From a checkpoint of a small transformer trained on Wikipedia: no biases in attention or MLP.
Each number is 128 + 32 x the weight over its row's rms, rounded and kept within 0 to 255. Layers, rows and columns count from 0. Numbers have three digits each. The size before them is the row's rms in percent of the matrix's.

# layer 5 attention query, 224x224, rms 0.192, rows 114-223, columns 168-223
100:163118114115126151125177125140150096146075128088104118140126160163098028141105101112160117118126158093201145116191110172191106105162116075117105125095134113146090123105
101:166103144122125173081130101146140147022129116106139137134110069122146107101099108138061073122192099120143142099143101152119147135116150156192105149125126109099150109142
099:115155139106125138153109113132105148130097107184172115108134149080210083117145169094132061145127238110117133199118145094187066110122141090132112107120149087132108163139
098:111104124087163120157104148108120105089121151092073112129181124123093128091160101138037160105106177133153118111128126091139156095075118129117092190142140116131134136068
095:078138135108154111147162096123095075162087095109116141103117080146068115113157185129124146144120113146179153165139097189136113043140127139129018151137100175128123167106
104:133129107112110113128121145112079096090153143136078115111137149129132099152103108147120129184129098132126113121115102157153163107119094148074160140177164172078134110138
113:185070164123112072062116124157091132168113123135148063144111095165174157118116162146135125151159207086140142061149113190134126099108136112131075156155086162132126158120
100:157144110107080140166172144133036155107066096107170135069157108117151103154170136152091161160091217144150108168110095139125171121098115128133054100130148170131156134110
102:127118163196135092162111162145149117203047097084137189102127079087124126136098141119086166151160076150109086118142240181131067140153116100134111175084121103143079111159
096:127070115163091127144083118130114072127070142136092174066201171106193123081140126172120082120111101165153108124187155136187144170079181166113103132066102134090117080174
104:111105078167085100109120129117081096191118147109147133126157156075115176159141156131145087206130124106102132103123157110108127105144141098166094092081106174129176092148
092:073099093123152189141124082179150093109157171092056115097144161154109134115123096143187070083105108177125125161130094167133114122091128152127097170133145184142129108110
099:142128081144145109170062126149079151094096084188113121154122135161174120186105053141118096098084130186196140132152160156108134090163095159152159130073121166135104114181
105:155138104115208170139184143071093110087210114118176163079100107136108123139145113125133149116127177145103188110027087102140077133119139131068154142123159108133178118139
092:166150163223142067142139111146085151160090120091094192137128135112106117174194099095102106055103156122104123144117195106086103131114156140120198108104121124070156122159
086:153114161213115121102156104142121171084141080118105144171126107132134169151133085085155083104107139136089092128165174128094120102074136131144163109060142096104185103133
097:125133089140106117132201125153113093085189109120125139129106108138161116055106093140175127062115119113129157160163126107145144106111083127087118137024133152138171103140
119:153096170127119095065096136125113203132114135131188108166128118139159123138136140099126105147108191154123096078115100140124108114127131090141141147219081088129116100140
101:196132097130083090157129158128109099151133164106103171053079139103179097123132160164139074136180140108147146129179116111151181155169120093071089154095099173083100091181
082:123097117102113131119114193138139091161134130088109150129189070108129133113137076103102110136086153146128126092113109161159066130087125112141127110098153096098097193123
111:081196086095198152207104110113152160134138167133113122168095101066110134139166125105114140147118159164097140137043157055082149142107174156118127168176193145104109122088
095:101121096135123133152140142112182149187100121138076136106103142122100168140117151119121147067072164203107111126164120109170106114195146139153098091160133092138089113133
100:100167092110150118126177089140135143155151121132157185090129115146123158099139135069144139046154104149139157168125113146127164135092136140150114086070107126152171135074
089:102165072069105125171163086132095153123151041163068183143119135113145083187176110097134101141149122143125139143113119179115078129149123102136111134143123143148075121126
103:108172141120125141112126112134142126163075120140114142129183140132106148181138136096114188107126106115086114167072171097142117127112074143148110133090096121138134145147
095:120165133138107152139103155100103160105176091155182165079045122123149184175130061138117135067096139163149095181150169110095128110103132066112171160114110079109138157117
097:129165106128143117106074125106143137159150137167152149150102126129116094151171103139078113173135102169122085110115050054159098111170118106072110090223211147060071186091
109:137103117139120124103059120096153173127162125163141146125157165134119111151134125138097115207129121176154102102127126116122083114146162126143108138227151036127091146109
116:173050169148130122096085114111120186106162096148127117163171146102100125158155133122099097179093137151124083076164141127130053126105147149151130132179133051115132136095
099:061173109139131125144179116079176177115094142166173169150093135150117151135148141178119149141150171162116133155100113111087171116156147087140095110193141108112138096143
108:171076179138114070114153168152071063157131130119082123143110035123165111118149166167143108135119158067127142103169076186208106182155076105084120145116109161117083148167
087:157120132163098079137106143094100145073189059082184158147141134119168100115124108091101102132094138145128117121136096122129141081120170073145111127163091082117176151111
090:175165121132097208169178106160111111135102097126120167162108184108127097104147083107118164085113127140131135147190096155112186102155094149096121145127208101089084126144
103:151131073105161140180128124152134140110079185132090124118080134133110118116100107133139115117128126136109156116134097098135089107143117088146140082114197121063076171205
093:100200136054132129122105153133126138152179131173136122121132139100117173178184124119181126174109082128068126174128174206071165181157152139152094145137094147142151142142
105:149119168136101118170174139094109115082130040183116097109139134070129140104079101118047108172106067085155073123112125054154123123133104107132074141117104107112114102117
098:142143169171115094106139096055104141147108121143128126108171081096079133159149143077112184114100139125129147162131084096167088111112118182126152053192149114147160097182
098:167107091080114044104152135179096124095166099097148097142126078086186057122107157158136102043116145147166063095152088176154122053114155128118180149229154098101163085120
103:158088140135137147110184153100079145186085141124079128116116176133088113214098111150146090148142189177134125092105134157131096195143148149113136162089154161126114087185
087:148112121116075123130170143171112113122118140089144109118034120100160095146104128131132127055150139137172107131129074103202116074152123099037187106119149160111126085128
109:162142106086097125175118097160140107108081134096128083111094130179123093155153146127122114099150117102140121116104086123099131151184192172121124087110062126072100133129
098:123137075127104167105116123113150165170077102127159179145156146102109127118121143119129127171127173118151167106140091167205117106120080149139083166149135126101116130151
090:143139130043152080153185069200163121199135173124162163130157177171107156180142085181181167136163147153163115121108083127123122042131134114136131123116074133144126157107
105:083175117091130124158100181138188118099081138082133120142062132149121126093097094065159148104118147074128124154072124124088199113154122130132117154119148124105115153107
124:129177076126159098163122111170044081137183111152083149030107105156120107097173086134127117163187141125131166133164062111119077151119086135083077101157107167094187090142
092:102159125120091174135144196070162098060123143162136094103116127114142158094114185138099089092102106131094097187166081157107155168133127126120164066206114096101155108100
088:134068144145132087142111137136107143115122144096110148161087137096172113094117176097075169164167166133104156144130114136093133130185118167154158158125141152191135116123
088:154110144173128092118077108170201093157124122185176111094110141095095096130119143163149081149107141118081054057142213133117068168161072125109155144104080112089069115127
102:093170100064165165112159176110112126137176106134074123147133140183135183135190105102090170067135093108200156190165025096172182124111172123136124109167204131164146135111
084:082123068170097189172128137104137094095158118137146104103106116138102126067136102179157140141148081123169148171094109079131150088087181111102116136163077162109137136147
104:083092099093096126136103114116126119114199106158157168103105105092118116200107067151166093125151101157123183125159163118090094131213135129105150108102068150057089086134
079:188111164113098168127091195085135112129136128163161135115134037061121105106108098144100108140136163097115134083137187151102145140123140076122140095070159146119105119136
108:115113133121113069078145153058107147047109099169124102149096139132135170106106159121088136215118216151106075123122160155160154186171164097114147062161146166096165155156
103:149139097158133078123096111131133134059090193121158155113096129087184134140082168171137130108071079161155040129126147133119093063107144103095108158114123103115143128078
113:148129093143123147082112134090093088157078109169150147074116145124154104110116157124110138146145095165063137172092119119132114132166069155168101042093122161127170136172
115:094150163133138102139165112099119107185060134127183159117103079092093177111135131119066138095083209115090079132165148141077125195123145145192106136108069108095083128090
102:150104124142156125097103104138151124120122118163092145091061105153087090162147153138171111121159119117148095099116113060072076137195067107133150103082116105196128165128
104:141113089157124148096139074129145155160075169155109137145108125133184117116140131107083128052078197123125144153207075119135109130146130108096156147158105119153133134123
096:135076143131081076177107120132147087174102130148133152096126169092125100148112073130155074149088124142083093094140154114124043125136113077102170127098084144109084154152
077:095122094110135181093144146109162145137147166166150152105067119195133161170182116158137203131090060168205139148107081171128087106154128088081121105110140117150108110101
080:160143135081089106150165149076043106092119139092118110105157072086136149085118183138106108125152135123081120094159126129139148089090077133163047136166192142199116121122
094:163118128179101162111101081152157123068108117151166102126094133090165089056088156125171092142122131088137137069129156163101133162135124147088160088043063166059129127074
107:120159041139121147150167128086071127097112151131091149117099169151133116184191150180126122053159126103150185170106094091108121102138136096109202100162194130139103089164
092:108016120119118056136123131170180136173089145109123109101132124129144141141101109150146125140078158177094173086120195101116060113189109119095131126091062122094106144155
102:136120187134091127134155148160105168173144088183148055159119118077139140128067121153135130122108113089072120169139205140082126155122048161120126175049104166096095125111
109:152109130101154166133123175086126086108111133142097194161102155147084131192145059066106167064176116116193169096152119106138147117107116137102104114152141160124091102090
106:143176155105151110129110106141130146158091115081135150177128131144129117151123093195130116141148110068197150113140109105113180164143121116100130114139133181136174064123
097:170100139107072104096130178126086108177090143137141119076207144106089107128118099142112109120134119110107126142109141110110073143154091147130100153124115092129170125089
105:131065160134124135126125135129090090128114083090157124166149112115121087130131165120097122121126161084106076144140120150133121196124103202108126122150200108126121157187
107:130060202129096132126121169083157049141144180171140085084091095176150136183142114142132148122103070146145145120191151114095075170157144076121077122159103107160128129095
103:125119099114061139104103155134117130134111175070116132116105124139107123172179105150123127185145073052115091174108168092139121143073138163092087130093086127112123111108
098:156104155161157129109170097162129109239145154132129133140081173109127153094136109143133070131099174093182111091195139100083166119085166113107120150047117154098136120119
105:168127171149149129129176124102160105172124169148138135146113124096088059138136161112068176063107189164085180171137143092130120136148099088113088149180184132130091150157
111:108158097121137099138143124140191057147144091137093146083070137145124073062200077119148180124140158080133114112141048140161146178148148127143120083117175123110089160112
097:082074112136089139154095099184157143164193146139151156126124146131137116120101089094104143091069131162128177162193102107181151128097157115161125164088167160076151148127
112:124137104156092135122168079135133133113127136150174082110140116133188157105108167130162204087084101094101080151100183115167115133133148125126181137073139122094085105120
115:149142152203139145155063149103121145076125106108103154152167142156113167100100100143175105102163110110159137139088136208149111126150116126036080168057129138135023107125
101:121090160147151089087139177107127082126090185076135155116155113152093080135134127118158207063149098168179108081205092154105121128128163155145123112094169144162165082133
080:142111126111104166132090114148154104105173179102183115107170167123081119120078202138176118149099112135133121121131079128101058192099124169160119146201117137102072127139
079:117163150152127127116141097178164049095094091092128095095142123140146148182100171124165140161080118104105177231158143160105098149062137161134205152110117078171200132095
091:128104154091173151097112169102133074180139091127147115085138072098155102097178117110115135055125116137105139098109148129126157176077149095171147096084111093156135113089
085:127115088161086138164150138090143180124128176112107132111094201142075067132126138128114059088137134134151191113146081083108112117181164098121117184163110181128111063143
099:158079127143146096142140095165145098108067157164112123093122130095112154150102164152093115126099140096087143090142115157121125147123138083168116144170143099054128115106
098:130114092108104165176123079116150123061143129129066141111071147108158073170151160165142060056149080088212126093128150127089179172107135111120140134098177149103076087134
105:121151189194150114145104094134151108086095127139107109109187159096106122200127187138084106157124166091098085095127126141139112123145073166170127181126136106135110071201
111:142073126102111083168098168141111148094097066121122123130153180096095117189120125102161162109165083114123096047091106065135089129175086157074121145157113081151104145140
112:113125149088172153132097187088125079143131163115169161078104112129135175074149103100138184096192141121170136009069194136063096146119133135148110128152130066098109103167
115:080164094129122110147113097146095118179189131097147178174187130112116187132153108158151138178103111134155138120135162154116126089124095134151097209120154140137092152108
102:138116074127166118184137138075110114117105192183178116118164135145110177154184143141099122132163171146143136110102082076137123088093153130142114128089182089124175104104
115:123081098172099094135183163063146111132115115154146110186164106111137124120127170139117127100077108109094123124125140096124122118106143190119143136155170157154155113133
072:167118169112176142190170128099099148102094160113149124149169171162142118185114120116187155114114117119093134140136103146124117115098097095164090124129119094177117072131
082:165055122151129157168068114176123111106103181093149136136143140109138142076137123133127048168154137126166109089109108172130083104153110120105105139134100148120158112111
102:150083131183160080105122080139107139119124120075173101175150107157170125119147121128159073085170099120127121080123194137129079146111135116121179092113105179133141135130
099:160129057120083155147166165092090125116117119214098131058095129158129132143151160171133135115118129153144121128084061097155113149099148080148124092056129140145149147160
108:085086172145124099090125151148139101175124104132108108192111057101144181109087115113137202155112108082152094118144189143110154145130167176133162137118151094116083115075
100:054134173151142056126086178104132135158172123119104117147137089127113140136129117067082143154119126120062127120134150067146147118103149108087109106161094164143146119142
103:129073101152114135120075108118179144073123143131106108098161107166140151109098149162119080177096191086107122163117110143134135115127094085150119160126122112089143117163
107:126116130088130148184131080188199105077049160101087095174150210110120149178109102125102146117102122111166143100119126112100126126162133131125169133137137122143051132176
110:082144076142152129146126140181118132153119130095170111080110187069084081193136138165195119103083053129040110103131178111091077144140110139161146115159076089097211094145
107:102138080133145070157079186102113116108114119170148128142097137168144117102120158126142186173173182116113088079109122179144124137155152060090086131191146167105127161152
117:108130100153094080164176102123064138153143098126124107126084127164171120163119131146155093118129095133141117101146194115131117139076107170142097108093073141160129151166
110:193135116133131140166076138082035178104104072179101121121120025125115153199062089097052093120127069140114135120143168106152118067119131118143127115107149100133109144123
114:149136126107093124128137179092155103117142131095141152128125141123140094136133140088103074153169195151140132063123105083091150146099118124102104082091102073061150122143
108:079160106159108149137125121093093156101146086081162147120126095105096037133106117180091174092111112165114141140128096108158088163169114134116130137151175142108164133118
100:139182113189134173108103133087093119093158110112137152130081193150162122145077084072095144130083109106110129114120163120156149071084173087121132124122107116154162125104
113:118164114221139137159127132098117198078099107146130134149102129107140085108162119108084175101122241162162150110186099120110117088166129132201142091106154098110104117156
105:093162202131162172101133134055099158116144128126146072153073105086130114111150131124105129081143195141107148145079106082128144198152104171112118111171115098094156178093
109:114165173141122074121129149148113139141086128117149115151138147166086122133071139150162108127140145169137111107093090178097114121128139095122088136193112182112095124123
107:072184135138129114163062132132163070071099126127173106146142091101167214064170090191135203211093167086077137096125182143140161087125211077172085131118089105141131149136
112:109091144054112187130131137119145141075138140141148148133084096174159132159122127120119123093160137074180099088128120161156208112152084172147117156097062115138164127126